Weights of a small transformer language model.
Size: width 96, MLP 384 tanh GELU, vocabulary 3126, 2.28M parameters.
Architecture: rotary positions, untied embeddings.
Training: 94M tokens, 11497 steps.
Each number is 500 + 25 x the weight over its row's rms, rounded and kept within 0 to 999. Layers, rows and columns count from 0. Numbers have three digits each. The size before them is the row's rms in percent of the matrix's.

# layer 6 MLP up, 384x96, rms 0.138, rows 194-266, columns 0-95
012:498484481494517488484495523534533538492487517512519524519559464552471485544509510491525499514501495509502488495506523543510532504518491484485554511483526541509516523526497506527527544525554531518477504558487481457554513473474486519493519511502481496477521463486497507515560497455502509497
109:532541480514517504452497475474490475442495528496470497450521507475521476471461479524482504497504503515514522518509482496499499503480472494500512504540496498499520495482489453523533492499490488461504525531506509503513519508525461564491540486501587501481518491461541525519514506529450522482
115:517480513504504545539484488494483525488500527516538469494526476554493504512502487505506474539531486474469550489504524472512495448447462484525498527532441516445482537484494476499507485497495506503521502497503541523516485551501519492548494502496507495459547461470492528477483487505518488512
111:489543519510481559523510473489491509493504477536495508456489509475454510475465513550499513487470491516522543469481466482465431494546490520484537552490513482514513515483506527489488514537471478461510535512499532524477475487497500495475491500558533498477497467498487507527490481495476500478
107:478489507503489496471482448470511474472466531564518485476532479476484505447479497515447499490523512492494529495519468483484516527489438507479512514537475520505494482484468498542521527549479500452514519516500445492527498507500474511509520505497521556459513495494512498541499524502467515494
116:507511474525460524513501539524499481454442505521497483500529473507522464488514549498471502534487522486498474484488494481543524503522475506473524528518504465471520546525465522497509495494468478488521509513491542522484496514532464508461529450469503486478515478454549484495545533521502519524
104:499484502470485543530463490486446503528492558491462526492467491492484515450499495569510471491450476515513513519495514496514487502516499537463526498500496501469479549502555523503508469508551478490491479501499529497465465545496512497511507503479509503493526493478520462492527480509509546540
107:480511506556508507477474458458502507457465477505469510478523467474476501508502521493510485501456517543543527503442474523478520493556482521519526492493522544498502535502479504483493509518485486510514491463488490492461512488505500471521489480478509485499479473482537504493519489574519546548
101:503529485496509489514501507493445465476510522484486543498520543494497458484485488487503472550493550523483510479507485458508483468487528485508544504501506506472523512509566462499490465509472504506495571507511499475502508523561503507494497463489498482484491502506524493467502456504458504566
091:543495510454536520520475486504461521531494531548477467469486490511492540476508517517549483537457495499459505493508509489476457486499478537509515483447456515462474512493503495493491505484466476497534516532497496459483504502547533473518509535533473503523524509507530520478498493514489553512
113:550551473538491495508483494533489531522485488498468475509508500505479517455512462492520554505457538514499484495486478456511500497504480523468492467531529527461515510495482520500501481537455468458477492505541509484505485512499477535481554501499502493481548477467547516539515516500464502493
093:495492496530525496554464504509521500488469503515531515520526539499508451518511506523490495507504567525473516503525495483457466441486532535508492489509483479438528493468516453525466500475498488476483557475491547497499536503478538479529504496509505502512521493466496526477493529488503494467
121:531487472489541488539498493481522487500472509522550521467501523557471471501499502532517488492483532544501504485503470517467469445500509541501517571488468530490495521485489489460486497531486505490531483516503491504533520496484485487526477464524502474452508482507547459480506525499472547502
110:494522452499486484501513492479508455497482455512489508455526514512509517516499499498524499518486580490506501470491490499487490462506496480521504520451523497514533479535481546511501444509522502469523492481486493545513496493509486563502529472428511544529504477476488508513466550503489492504
097:547542460517474485479502529506502473500504494530518513497480508517490495433491506513511499515545505472516480506485514501498515511484450476498445485447488496466501503457488505508527481514502492427537519538531505506487541483485512569526527488484491556501480492486503500512534517516527506514
094:522487509497516514512455507496533492529468511489474509475494501509492454497532517536513526534467493516448500479483442482542528501473493499505500432519512544493464518494476528501504468538511468507539508518560518500509559516520487491492510486450477488494502488502528465534508511521472482478
107:499497482524536548486497495487491547504517475546535509455482522511473473527498520480503458508506502524548504468484474514535447440522441507508490489455503494489499504492486497507485514534466478457536509488454530502500465491515518518494490506539519513546476510532477501511546499498503514515
106:504523499511516512482455519497488470493501476505449475502502477535482519534471478464500499505493491538484466499454507477505566488532498505486470499505545584518440486477512474514513476495506480446516471512489480502508485489537486516509503504472486519533536505493541471467522523512501532492
116:494529495524491519530470528512492503518511514505497528517517499526529476479511504504487500522553502514475484480503464475519500454489513505509551499452450522474527522515504477503486415538526513505535484481494524538493498487502497484498512499538516486504529466513466483478498457486428527545
115:510507448503504494517490518505479484502477479508477510480526481519515523487466484511501513542494474500460497471498502468500552493502516547457552556532516482508515520469485490496501496512493516426522487531510497468507520536534503502458517471494500537490476510468502544531513538501460495443
004:503512506526526518518489508522524508475526512501519515566512528529514513507507512527519515532525500495545530505529504492503455504473568548516501487524522520491520533505509511531517497496518544497527550507534522517515509516567518494538542546495502533494484496543510533510511507547522520513
097:496492487512534494507490531499509512539494497481472475500492495508503457490454500492471462477533473515465525481502510456509528496483503540531519522530478505500542513504520456532514482549585462504491516521500533510516511552515524493493475483477569516512498528475456505486484495482478512494
122:461534479528539483518501505487505498496463518580485474461534530476449507525451519509469494459514528503482501485497485467476504509473494490508530503481537485519541519514518496512538456487505460477501468534471487513463504484504502520493527482513531517480483505506532475542529475530491511530
091:463528488507503535511488501546436508497480486509504498500508517505498484531489496511494453502530470488455507474474499475514466484459516528507502538516458492505541522509500490489487498485519496515551511542427532509488457547485535507452486469491508504495555498535512485496502523472499516468
004:502499484552516520540495528527492516475495509488513523535486530512535485500526517513534509484526491490517507475501518493506489516497553536516524503547488496475533552511497474489504473528450505485530554505507514541488520505508522514560533534458509532499451527547488522486535515514504524532
101:527532502494538499514507495530438509531510542506536507528473542494470520504504536506494489486470458521522495497493506465493494445467495496550507469507524470441481485490544488525489480510520515496475532493460493488508498503535494484472515486522508519492524441493531493456528539496456506492
118:509515508508501474504461501518514486547509542516491508495474481515473504496474517496521462477524525545485545466508477498468456477512500520467516483515530498476479557447538450505489484548492514524510533491507532550501451520562481480463486484522483506513512488512480504505511489486518466491
119:524504453493490489499482551511507469496440506509518476515530482502504483513472491479479461524511495513516498501476483451543526504494480500464510481533509475430505569514473505547515461493496475481526504536472507500525512476512515559450505503500524493507494516488510532506511544519481528502
097:493505463550543473490475470507524539471472500518513486492491518521465528498541517483500485510500535551531489503491506484471453450501487486529476505482454517495498462511468487479481515500493521463536533494544548490471511474501545470516450500502512501507503479446512522488509496523524530478
119:526557499481493473510493528466451486448499476508494499537493531479480490490529502529532501526515538502482524455528478494502504517534494514464489557487467548474524506527505498515495460533474501533541501510537472508490477529541485532521523464509488495485485485491501548504525462488466492492
006:469479487482475487468483473463499467478513469486471491488503459486497483451470472486479473498472459472501454482489489477503441490460498482475493478505469469469486477483476484487465462475473486469483512462494492484462486476481484482516489500461487489464478470494468476455472501455479473468
004:496506507496526527530493535550494538495487481495518548551527520554525513517525514538541554498533503512532505507520511505498484495473522489508501496520512526505484519534497493488533504480508528526549530538470555512501554497534529528552543532483523496513499469487499528516485486490504510496
005:534532534529521522498544492506524502551548530540511520528507530499531535513490511504504521558536522535486513512462498537499523508534509496492506513527512536505508529511507534512520550499544520519512533508496533496492510520519518533501527504541512511548564511506518502530510486513511471528
120:519511450512506490521497493525470457532456473499484510514484444501489487519474485524467503548505565499473495494491510471521504495504494538469526522517489476469514542485468534496490434522495502513523517498538497477505507533529504527478523510483484527472545470480534534525499511502476453484
068:437503506462507485498450523529499513491441544522555530463510488515517490477477477479503536509541457486462512508498500504473491502528528508503513517486498510492519540504519503451503477498549479461462473534510497491504493529528512512475493490457536545489503467517514474480523497511511484465
104:505497500532494487517484518440427500466505487503517514509532526481461458482474559530541479514478515508550486513503481509503514478508484503497507465462537513508453475507445524461515472489504498508498553501499521496496531543535498475449507511535516513487524501495513510519492495490477503467
119:485510427495504481535499488467494492480447517507507528484518484520507489491461470509442491507504510518520512491506490473510509520558487508484566492514499521492520508515453533485507529511509446473539538484492492480495495526517505553503518502506502573483502499462507468525534473505494508487
114:483510465474516512523493502493493503550444478493508468487524493505515509484512503525505478489522501577467491471532503469519528520498454549483506545516501555504489484484488481511527499497482503508555499522509471515481513548473494509518509441447505507507516495480528525503512533503474449485
089:510542506437499492486440530549503488499485460541494506501508507492511512474488537508477522496579497470474478532485498510503484459489505531460477505455487503447485509489546459505496485497508505523503463475497527523488514530503519492510450464490509493534494487546459512491502498492494513502
109:506483497483531506525507491498521534535511535487493497460507500537479469508531554497510498509492533477496522497476501476479473465490501551507508519487492459501492492438478462519534473492521511515470542491535551508430495482490490522500516524485538515453522479473505474512527491548486501458
104:522491467500543530519524487481504462507536518514497521534521465467480502490497483482482467511505570477507486453528482492431492430489513522490495484458466507509479498525497470547530500506518492473479498510509497512470473492501523536496501523509529530490537497510524474512471484497452502537
101:553471510527530538503490510542526499514529525477474464482453485483477482508503491480502483533503538509506506447463455512465491500487485520514482484527487531486480513505516471501491492497467547499500524540542498484523551507511497532504522477475548522518537444491494493521521488491477481450
105:526495491523489490514526450498463475491451485532455523502513459555501489518465489517518481523505536493536516497486470488499495487506534514479514522517474476496497523483465501469518479502520503504548484520523497511513530529526453481474555487448473519441522503502528495524547508530473503480
107:479490529551464536491476488528473516462474492497455454528496517536445480484427531518505472521465511516510538483507462498503532490460508528510507485483484504492499530504501497496504502497512519518497489519493510539515540514544490484469551527479529517525534478506509544485473511484530498488
086:514526498482550501524452503485459467523492495488483526504484459483491439538501479501496464524493514513509488519480478516539510496505500495524501516495495537496513546434457508499516442542506520516512509506490504507537506547490504500518500468521489506463541480507487553487454512497468457486
005:501483467514481478516507475484479450499468492506483471488467474491504463463500479468487488444471500467488459507473481485476501487493472496509488495483484462491508459469490505481504476497458447472486453488476461496469477509477480468420457468500496486486484520496476474478512481454488509489
108:518474498528543511501505490511527479534515495510484466528511501561462491502459531487474478492497508483462460474498520489513516430492500524517503508463477512470517497499494512539500468500519471525526543535521546522478545532536544479450495484467498469517528487471489529482502525488515503507
117:526554478482527486464473506495458476509480463542431529490476491499502470456500500509509502531514503491524520451525435513540507493527468490511521498443500496500499548517487514472519488533508504500512544475497534492487494519502497469463492516487533498526473507502474515530516496506490447497
004:509497499503528548509527494524542497536521525540486490481518537502484523571483524492502511538511512530533519503555524526509524496544505503517508495506495536509463571523530531540510533510532506532481499486510502488532505487514477474541496491518507509514543485486545489516487500487508449508
006:479499482465506480471483479478473478472509467459494511481474486445495478448485501485501486496494462491456475465470483469486497479475482491458495502486490456485473480505475450480495515489462508514471476475491505459467473475507501502494525491453476467503462495472472482484471474428476496479
095:502491546513505571508465496488513521463477461577492503467500501528485448497502515493451475536509502497487486516553529488500528471507511505532496537478494553491507521500512479494533497523495480463507555509492490478539495514508488501456493501458507507500488482495506487520481449517474504477
105:545516456502489528505497500511491512479482525491491502510534541501457498457504537538478504516459549477520520509484472494452487501561466513511543527489446500501489471498488500512495518481532452481518517472484509545494504483498471510511528457508515506495525470475551509535498479477458482491
118:462530518542516516533500487529467456505515473522483514494536483459473489532497513484491510496545512480526502453458495477508488478533513519517528581503489463462471497523518452485523503540489462502503499535489508539512484531488514500513518488529525521469500504472480485495482494464492479458
111:500519470473547521508479503538496474458536439534501460502530539519483535483473485517513479509563488518487500520465520485458471472527518512508531525471477490485523486483517479481542500492479487506510508494537497520485486448512515493488463543482507492532515480460495456489526513481494532487
109:530486495497539495497493500467493522487491523536471566488509490530451477457476508536489499515513477477477483469479479494502566473518522545526507482502527547440448505488499492470525493479533443481489522518522494496485488514545534520485492496533490498516488525531494499484499504514488473479
104:463504481497469485477515507477500512479472502484531533518494507510496498461498552527501471487541526502465477492518492495483490456489499527457499491471502510475520492549519488511535531509514496483511497453566525557461515510505494468530493537520526563520493480467472488497525488459481524530
110:463526486521483477501486484517463475529477491506565537480478462469512503479531528493494442516496521524488513502514474503525526462519483501522502477473497556474493518498512503491500516502484500530520509558486547498480467452544445554529504508490493499473552511494501510490499476481491505517
098:484489514475507532478495553516499482522464494504516525495511502515487468474462511499517498503528488541469511530487511468517542466491473518494471507527531494476536512523520501479546446537477492475504512479441515481466483483468553519551467499525515491499471466513478457511503552495483512496
008:529519514535524531510524526523536517524530522530520496512534531536499514536516529518506516532523515531516519509525528529522533518544527511524521517497532523511512529515545549543524515526531509510504511502507503508540528507503514497513510495531522516531560502512517536522535534559521495526
108:487515443569494515505506515483499450527494477528515504492466498511468483486501496527501452480532515482486471486501498446483501487487493498500496519512528508490499494556464471564506529461505514514480515516507532511480504519537451514511482463462541524472541540531506512492472514486522503517
109:488477544521501487502471483498482492536535532519512492494513541539496514461524509506508522518518461512509499491536457487469454466499430485532513500474483537472469457479522479506538502537511492469474494480493490505529483511508510494523547521524559515509511472479462517482495501480497516553
124:513499501493484509507508512470459479553518512534452495528549522510473499471427485553488489501474487512506489429506494479514521520497467488467518500499463475491446547489480488540497489523507473506538494529508533527493491495535482520533537502503488528458494508521493520517499499502473515515
095:479487525479490481516492486513489509493504480510538544467525503521489466497504511502534520483468518516497523538489521496482453473518498565493518527481487510452498476516505526479491511504544517490470473486472492509486533498523549535530472447426526515480513468459542518474496491480469498474
115:475475519518488545488509482486504469479500498490508562510528458491490477522500571457505465496493497561511496479500480472484522487497513475543482496494508536476468504509517511509512474498506470483503520477442550522512475501495541520522507479493511508480540456506492521517500563521462520515
118:475495463528528494523500511497516489514535529538478513497488513444471511530496505528496467513451518518494476493508451476476450486514491505513527480478459497521548535519510519505494515560504464478496495504475538474491532482555472518518468484485526471489539523499555497492519501516466510480
104:522523479460490487491482499500461519485500494524537490481501512521477507479491482484490517532485523502520487468503514408503538519506502509487548521456523472503506532480507467515514486541517476452506510508552513515481483502544520474522502527487504513505503486471499532563491486478438499459
122:474480484505497543516501513498495509518496508529465478517505524512467474532488486493470491533481536526446516507542510497468524490516505535476485501516508523480520488491448516499548463509465486489508510525488524521527500503516486464524490462465534523504537419474468495495536549478492537474
130:536493534480527491549480541512515473468459467525531506504529507505528486474488481523486524510492522536504509467498467496519452498517482563481535487482469538519468509472507503533498496549474505459478515514486520510475491478520480509487500480463568483470514472525500507516470508513457479501
007:536521501534527541521517525527521517518524518515530514520533527532527502522534529514502528520531516544522523515533520503512525515528550522527507496516523511501520530509542551526524472522489500496533529505504522542535541515513542505533525517512531528529522521522502529505517521560503498512
116:500496462493539504519504507508477494541483533526497510463475453471466501489452492556514468468462468508509469486468502476513473477507519498493529537465498530467502496524514511478492491520489480505489499483517566533473521480520485532529502516518456508485484507507516541487528501511436497547
097:514502504464532477548516514481472516491509493552471507462489469504507446461482468484505525501484536486549447503525481503480523460468491509517484502467520531466488516486470451498517501510473539515515488496525524516472510550516486509476520496477486502457535501525527507486556504521507501538
079:504521485487551540550459493508452496486465504532528482501479486519471474461451541494489486536506527501518512467487509490469482463515461512477526516517430490473514508497487513526535460515523470502534534509510505478449525513525482504503491483467515521492524490506523525497518519548495512500
119:535523492478491522528445507508508437507510501524493510520525465479519483520443493476510481474535504520503494455486509481527509481515484462509515507515546498537479541505467496480488482472471490486588546498488501508499538506508501514495495467497491498518541505517533540528504516496460488464
# layer 6 MLP down (transposed), 384x96, rms 0.0971, rows 194-265, columns 0-95
009:512530510530511519539515513502460502548494475528494481507459515489515491495490531506501510486529528502520517494504489447504471504486547517513446498505491487482503511510497493483489456480510505468527524463525551597476489504543499497512481484480493489514516545511521496492452479484517458543
113:522529496462506473467541501474528501518535533446475488494516521541511491495479474494503500495481509478527489523493539493509511466490555461502528539482505497458521523471479482528520501464491507516492526542498508471502463476469493530499466514458546467478527518466492528487485528527548478477
102:463504537520520505469483458489525485527506504458480513468533496495490509529523475506508518517503490507518507555491460446530518541459475494508520510491493518495516518494472461523517470521526502475503519503500503534474506524471453480502505521512487542498456480485500480498503551585463515481
118:486444501523515479479499483500498477515511506486546497514535517449499516490468551457548508518502488497486526479483465514528511459459512541496493481516457470505529505501493482502452483477539529485508467496514466535536524464514532510549482500499501497507483508498505541510512525445530470504
121:474494502508493460492507497532464474515528520395526498480543510528485534528499512530503524478475518515508475522509530496523474497464504508502510525494528478493490478485474488452488439460551497491487535495531494541540491460484495490502470481528532516516502493475490508481502470506516516505
125:499480501480552498562511505491491493464529509476501519469453476517500480513490486475526486504534450494509484498526524513488522503514518520540485497480515496470487515477572470515486499516516554478487541495472530442508465484503515457488493527483534491465535508505479501482542500520504494451
099:445474504493533496493548529481538488473491463532490493559498575518497515547506499484492519525510496508515511472481492510485509505498462465518463492475518466527524497530498500467495536518480517470495531463480472522521525500465487507442506503489509506539464490471475496537495534502471488503
109:460496506505477456462475472459473484512489552497524511472472499487520518461517485523497481496520531491520514485487530504462520487439556543517482497498519486492458466503524518519491519478518464495489497549487523495547506485561529524490514512481523493490518521473491513528510527462479457499
095:480517513509481508529507487500498511493504495462498508501551470489445509520427476502529502535477541483526509512464518531510516482508509510496496449494530553515548523511522524472513499507547496493505495502523493494467509467464460519476465517516506469528462482505470499484466462520488559511
089:504498497507465466459474497538510506472530499470458500495499470481503500505522510504461480501504457491510493516538484485508524537494473499467532548554493525517507500510487539461496507463491517490500491510494477518532463562489506442505534444469545528501504489459507489519515512548516524493
116:496472499512475532497480509508461492528523486491507454507462515504552467552509480457510519520546508559478459473483513552492505501505531503493506556523492489531468470499484472466490484508538496537519496504531482488513505481513493499523497493450508516514499550479482447497511465463505496504
094:476485495505465517543496528532477537484558491484499505513520499499488491482468485511513489480510448511507513529456465470526487510527458497465471509502519488491504500527487508506519485524505512503517514444506493590452521478459488484473551534524500500473484487511505510500509472550497535506
119:509510529503488543507502479459481504502513502517516463504475489528479506486501529548465512472492482514490506490505520529507536480475491528508437469504460463505490534488472493497502510490494511526536489530515503539463492513505475459497524506490499562543505519472566470535539507499473440487
107:556478460486481487479507442474510483521501507469456503537473531506512478524499496526494568503518472488558517496497496496509527557505510489507509548487509481502524494512454493478491519477479502459529501481499480490555490518521526480456492486509470499491478504506450527498539510462480503499
091:539495479536478425521541482530501476493499498510435501522484498488547476501508489498543533482504495496505496536476529544520497444499467476501519508495558508497504491507499517494477487532547500516493522478474468456516535489512512516550479517511519500477472536476503479493475479492497476478
094:531483454522485498510501529496473547469463529487498495475493454468528526502460466498548543500530484483485553501483512503446489493484472468512482538513524505466506473489506513479501537465516476491488456501492493462480512473507508505532534493511497495541519507554496500470497520529546530508
099:549500504480486510487501514495462516508486490501486488507491487512524520460485483496471476555482521527452482489533480495437601517503491539486474516477480529511501502484481486518505490518511491512534508528510537507509513510523537485489499472497470477498530479565493472515544484470480473485
118:502518517543449505516505472513499535513502507497500490449482473495516491492499545543461480513496537465507532484531496525495472467487445480499492525523524437507541480534482507497514524537516503542496516488478496496486533530511503476505493466484513522501444490508484499550492491468448462503
107:489508509502488524530497484467519494520511432503475536487482545507479514505500490511533530476460470522530526503514460477458473523505465514514454560488499523460467521500512483486513519512523475460517492511498518453506492499479506537447471527494508498456519471532496526523495497536515467476
124:507455494522473513474486487490483485506497500460494502515489463491523521515501469480523503491457499519501505472492506524518476515487589538543501528497524500495510502521491507503509526472531477501523505495511488525478566496481515493488492533524515535516505494459481492486495463393481508527
004:547483541470491440485528514540501474495488536525485508465521490475474486527502460496492482500483487524515483496493511499512544502546423503505485526485511454490487482515492489505496533477494486493490478506479463426456506501449503515514495475505495466484517504472473508466497501470484465476
084:470534521512505500506458495528455510467501548529547499504500488545503504512510520523507486523508533520524449492469490473507489471510482455456478547512524488502481506469470494507469494458458507532532504515522499554490541520485499523520512486491494525461539455459502490476476522494531500502
118:482468501489477501492544485496459487491522517502473508510489489505485475512509481459469466508507553540525526490511531481541458532514526531533467507478527465485519497550514509561488491504505519505501513502475469492504562484492486481465512526453503478505561491486482459500505506518511446512
085:514508538479590481482503473491493488526514539518508508464494466484522519541505516477496511494517501511490509513478448489479514513513502465516504479498510505510495479485445536501453529515507503489524468467566507539461498500481461542499478519498482510472513475466563518532504503497500499498
005:518497541478521459495519524536515512524518549526490510505547509538502532535501493512498525515539529522497526528523516556524522533505479475499471530464509486521522521526526531517522528492530493497502484496514457462530520509492508528481531513550552516492529502493517514523509543491553514479
096:481503514505489501476505532483500484493476535521521530550462480509511515519503479555475486524545534503518487514532508486501529493527498442515514495533469495532543547512507489491472461476539508541499513509488464528507525475498498514472481492453525487501468501499504464516517437468483451522
098:516492491531495505512491481506459505462460512468476484479497496472477484527509502556426492479501517520513469479448491520537475515490511536495489517479505519510485538530538500489515512509469519470547471520536514487505527491538535448479516507480474535514491490450524498515546507476497478528
123:477501438470513497502492529475476534500508524483469497460451513485495517480491514513501513522458522468532500518488518504479512474542479491506526509477539507486514516549520485491538505495517489516476547532524469451489493527508501479469532509457503476484519519476527538508510511557482474438
093:477486520490502496498525502499504516493540496521501508482486470477517486456489489528523499515505483502485520501549469458500509489495441477497572519495522458536492500462518479532491473482506559537484494462466479512499501503488468494512512513508439540535477472548461491543535517504512490512
121:472510518508515496553513457473490478513503464498507513467474511479502530515516481502478515478447473487492550507537495541473496512480521470521475511487492495523504514516493469481482461468546521507488484556482531563511524484482512474552522516511471530552465499475519496539494523471492495507
004:511474508473472457486471522492476483474474536495488505490491517504475506503527463516488463460543484480489517509486498481490545476541415498495463498511488441492505474513491512473473520477490454491489475496503460424501488499512484513470473486497514489516477517454484482468458499511502500487
004:523491513469516467490524539476477446497532521513452479475544479471489530483494526484502445508501487501506527503485509497503533541540528509525486476506529470496475516497495509509500528519498480502504521480531452418479487492467531492445519518496479500481482495526517473524497527448524503493
005:464533500510532542520487504524554511477449474477552499510484506510461514498533519484539493506492510490525510539534503441531498499502529527505541488499495511520506486478474544532484472538506523528493512505539528535524492518537498492541513497480466507508471508524527532513530482513547528520
136:463491470467527472480504539490461508486493455495507540501510517514555531525502473453535509499511475512466502482472507485506497512537534522531498518515499471513504490533520483534500483487550471477459500463497468501494538461522518483517505503511525510503485550499457460519513467458482509545
062:544526483505494520520541501518467504521511464512489503493515448457454542510507516492529490470507499501499474476498481486526517498450538509481463459473481512498484479515517488510510529533485515518541526488460493599510495511529499504484492485486450504499512496484529520467530483490531468494
094:468514508512501501427519543485515531525516521513506501490524503500490517514520496517549478516471549526465506500477503525498527480521467457499501529527494507497487517481490457467513516488460486488521504501495539458500519497495509493450501526554443503496498544535521504510471435475473515487
126:488496500507431509485487487502445499514492455472486458499505487548529511523510510542462522499471479483467505523491493459534520530462488518517522508508486492469498509526537490482498507472503487478470490511521490540558507470484511489517515496525507552538504547503515497514543493436480515512
116:509540516536538505504466477469479527517517537534460494521506448478525504496544463417486493488483485517488463523487480511473521506482483525515507481491494513513489443481523516515530489503491490511489527505511503430497535483531525464500509527486503474463512513508527508544468502488471521499
093:487481505505469492517533489500411527491493515477528473462509506499477546515510472489547503506424525488494486500495517496496477496520484479548530502539481483546507488510526532490477484540513509477514487493471505496542479471535505516509512532518476513486514498490500487475499537549488502443
095:514474538512490505529509495464541538522522521500470491466520443487545497506523521480527507485487490491506577564507506516505507504473480500527454477563510491533485502485498473499487499468476499515502518483505495468477487486492467499484508492537472491481517533532465483504474438530519511493
099:520522477465496540513492477524489537508492504532481494504482494539498507478530521473523516513444514535517497459501558533507514513517472486488459467497521487513516539471495531493491483468495459498494530479504504514482471517527481477497475524526484459461525514480477539494454448525550512463
109:474501516508472463474539515523514529517445506512517503479513503511492522462445455462492512496506564526503543506494523479528536507493525474518540534540502516468518521466521514496536507518492468487485472483472531473491468450512500464477522522518510495495477450504485479481479500466515521509
120:510490484464489480500494474519465524481508490532527512504504460499503509497494507437505479509510504537527505488467476483518522437492562577504486510492470502520483492481511517508494518479490533463501504443494493477500488441500529526484490553557487528541492519499478495484498485528507486512
089:485502533471519477487520485498551533494503518476476514529512537512456509543488484478486532497487505514514466540436532498431554490447506481498472508492524530524461510491503523520464474487517500506469517486504490513455457494492540531461505529529488488501501523462484496525500491505504504513
075:461497487456489528464484473550534517493535486512501533488477506499498479537474516527491462496510501470514509497519527445467499481485457471488495496493507495471494479577501469511520527488506497481511455478535525474477529467537528476503478508506486493509499530511507537534505495510564512461
005:510516499513514542492506486517543544492523518499496526540523512521503508521495528527521536533515510538463531521522523557501500496481521480507525533514500544536521538504514495530506520509530547513495505500476527569548530488518512555542518515523529529519520490510515505519524526529526509494
097:470519498478496483539461537499521525488507536459522480541499499511475493482500476515497461452515518544491459519489496481539487510532454505485538491529496494479507497499518525510514486435527484523527529501509539585502498482490472468509499536505542484499494496490493500472499492521510472451
109:566478499536494450534466521501516484504483530480461473496510507525573455465517504496507458481519502470501519489487482526490492494499477476460456501529483492523502509506509475482517530511526504433512555457517531486492504537505528464501476476491510501517503505485469515506536486508523495499
005:509514473521511509514486522494486514508499466468512452502462477496545469464517457526491475460473512452537475492453508468494486467481469526503513468528517470488528486485482482480485475495493536484524517544505541515461488499520496500521497449458459477487480510542481516509492472493462532524
004:478490514501471474534528525512532477533445488553482493515510507519505543519502475465495480492506527476536514554517482515533521544511539511488543501484513503511508492485495504476501488499523462511501532519523457449491519524460508475455526506550492520478484482503516539466503483513555481490
079:512461543487437512460488477504542477495500492515466511489505499503526531536486509479447491461516531528508538537510539528524473519489488530502467506477566484478474498536501478493470525520506460491508484487514502462474495520492490495507480517502467494526478521537495481557499488513521537470
113:466514517495503492498500471521471492531536515469550498465440523539545544495503478484517504495510485503499491521538500505534499469498466531512466465538513536457458489469518518501483498451508526501516521492497470481522479463480540471518475536525496490514521466518474483509490523482528518455
120:537533478448539497457551516514498504495487503467509489502508503523509524470473534520510531519523470502500549494473475505516478508480492484493567520522505538529474473478467466490452523495475484554493472481499493521489458524490490510439529486481495511493529491482514515493531473532498499468
111:503501513528525529505518457517545478481535514489504515477485443525488476462534521530460462493499504470488539497492461479485525529500453482492512467497457514536503518530487491515501501462484490483477486498502559498508479526461459502498523469505510520499502512517499536546473471539539495540
096:544486490494517511492524487488500505501466501476559520523531488503509471522516509556479515505502536494512492485462460482502483521512477447470485479526491539452489516498514520480537499471453517524517516535502489496453541488484507491471505496520487513532506490487481516510549517488470493413
120:504469527487481509503455510498485482504523507536442487465516496492528500530501478484519521502473449494498508494527486488504502513490451484509499502508469512515486479485530513531480483486513499506474513536475522404551555502516487508514536507470483537507490550528537530472512529477491472482
099:501479490504523517478524526492515520569496483519513471533484485537514483486528525503485534434470495528508479538483483487498566482501527518493496525507489501464486525505474480436534483471525482543459543524503513538480483481485529476507517469522468528502501476513510488514468501504522497472
087:478538491517508494493500495533492484499472514485500451527504527516497496519546525506441476485504478519489497478526488505498460507521467483489522519488477484561433483537510509521478531498429520495529506502549518504523473528513483531507500479530484445482492489473511500493502475567494512489
005:498485487543501546522484497481487529489509490466517506497466503504515469486501485513497502447491501485521487527488511464497471448452464499493501480535485513489534496492447461502481476493506515496512530530487545583505490494527489532549472493472484492500471494497502433526487455492472503499
104:513499494484535505517497482486489529508469461522515500507525483505558472536530486439548503492502502486509476473510512536505516542523498512472459475491484501506510487537470540514469489473527482505460498432477489520541489451520524481503496492501515495493509519496525530441486487481542543491
113:524454503490518485547504476538483475505483475488520513529476444511526495530491492497482516565483502486483506525510516486522511487525556490505508547500481475533537496502476500534466476491505491506500501502480504532467528436505499574475492502516464479511512487492498456534478543507472489503
145:492511543480475517516525481499504475513504524502488494511509504559460477442466530538523479479472475512469486485502463518489507494525502490531490499498513509491448516492479479492488495510503474488534549526507499549479488483530480510474519472478511475423534532500488507567492508523501475543
088:503509490491497513491475497525504503506478550518494523532493506488491544527478458538531466478541525487517461438460476519520484512468470471504501473461498506488520523495463475551484533507467454519515479491474543514503543492483462489488511507512496545520477486510476524483533534503541491490
109:565488543500446521498473536519450517503532508536475493471516483482516517499567502481490525489496489511506521505525482480487486509441506455530506497511533508507519482516502534514528523500515505503521492492471469468485521512496512460523466537480458505484478494507497495491446447464512506527
114:512502533514453487522518552512535486491577501492460499489500462498513482470490485468473476535499474516466489521489491519473491515567525537525494500429506514519512513502488518440504488453472533490501490507493524532489491518483479531465481493492478485531507484510540502486506522490478494517
107:497461460491533515514518442500519488526492529505467506505508490506505476493512538502443457485486510464484509508499457567487434478477518488540504488513520517492509519514498542474531523465497503519539532494512443538512528479486526489483515474498503502515474512502525467545497504483508526521
119:477522470490487429511494510477470497514528487472490464517502504476470540483454530531511476492517474513485488545501541505492527467519502501508501516529510506486481495502509475480530461548511536486550532510492506519481505528518512467530534490549511497487451502472537484486534461465488536476
135:506505449501517489486563515485496505510477519500514529499508528489526521468491470524504521502497528523500579481510530506506471498531517504503481522528445533542505496504496472524475496455461507466487522517480550526538486498485493478492480503498517430470493487516526513449492480498490496459
004:484430496490438471509475475465492492489519519481450510474521503509479527507492462523478486457507501476441499536523487511479492460484438478506492499509496463504528484495461466527489498487527483516460501469493480503513458481486477527507497491491483494465463499512500443522465520515504488479
110:507529515527486495504479529512493474535455482519482527506514493495471456473501524542474477495534475483474514493519492505522538535492515501486531533505506465463510449513476467480541480494484460490504509539509505545537487481518511502528531447480505499555492523458500500544503514520481471451
087:472513506493496485475477494506503492519504488496477502505511499503532499505442465502540512488533521494490535515458501491500523490488456524502457497501467479523535528471468498499471490484490489521527474481490487488456524467549555469532490484498478537534487556530468517572514492510552517493
125:535523501517539537539462532504484488483498475550494489493502471507483486507485534514488477502512528524485493470481476488493503425524398541485523499489487506452518516488487501512505483525512478476511518512525492510434501505522512511476510488494548528501510458489487500516518504539504503505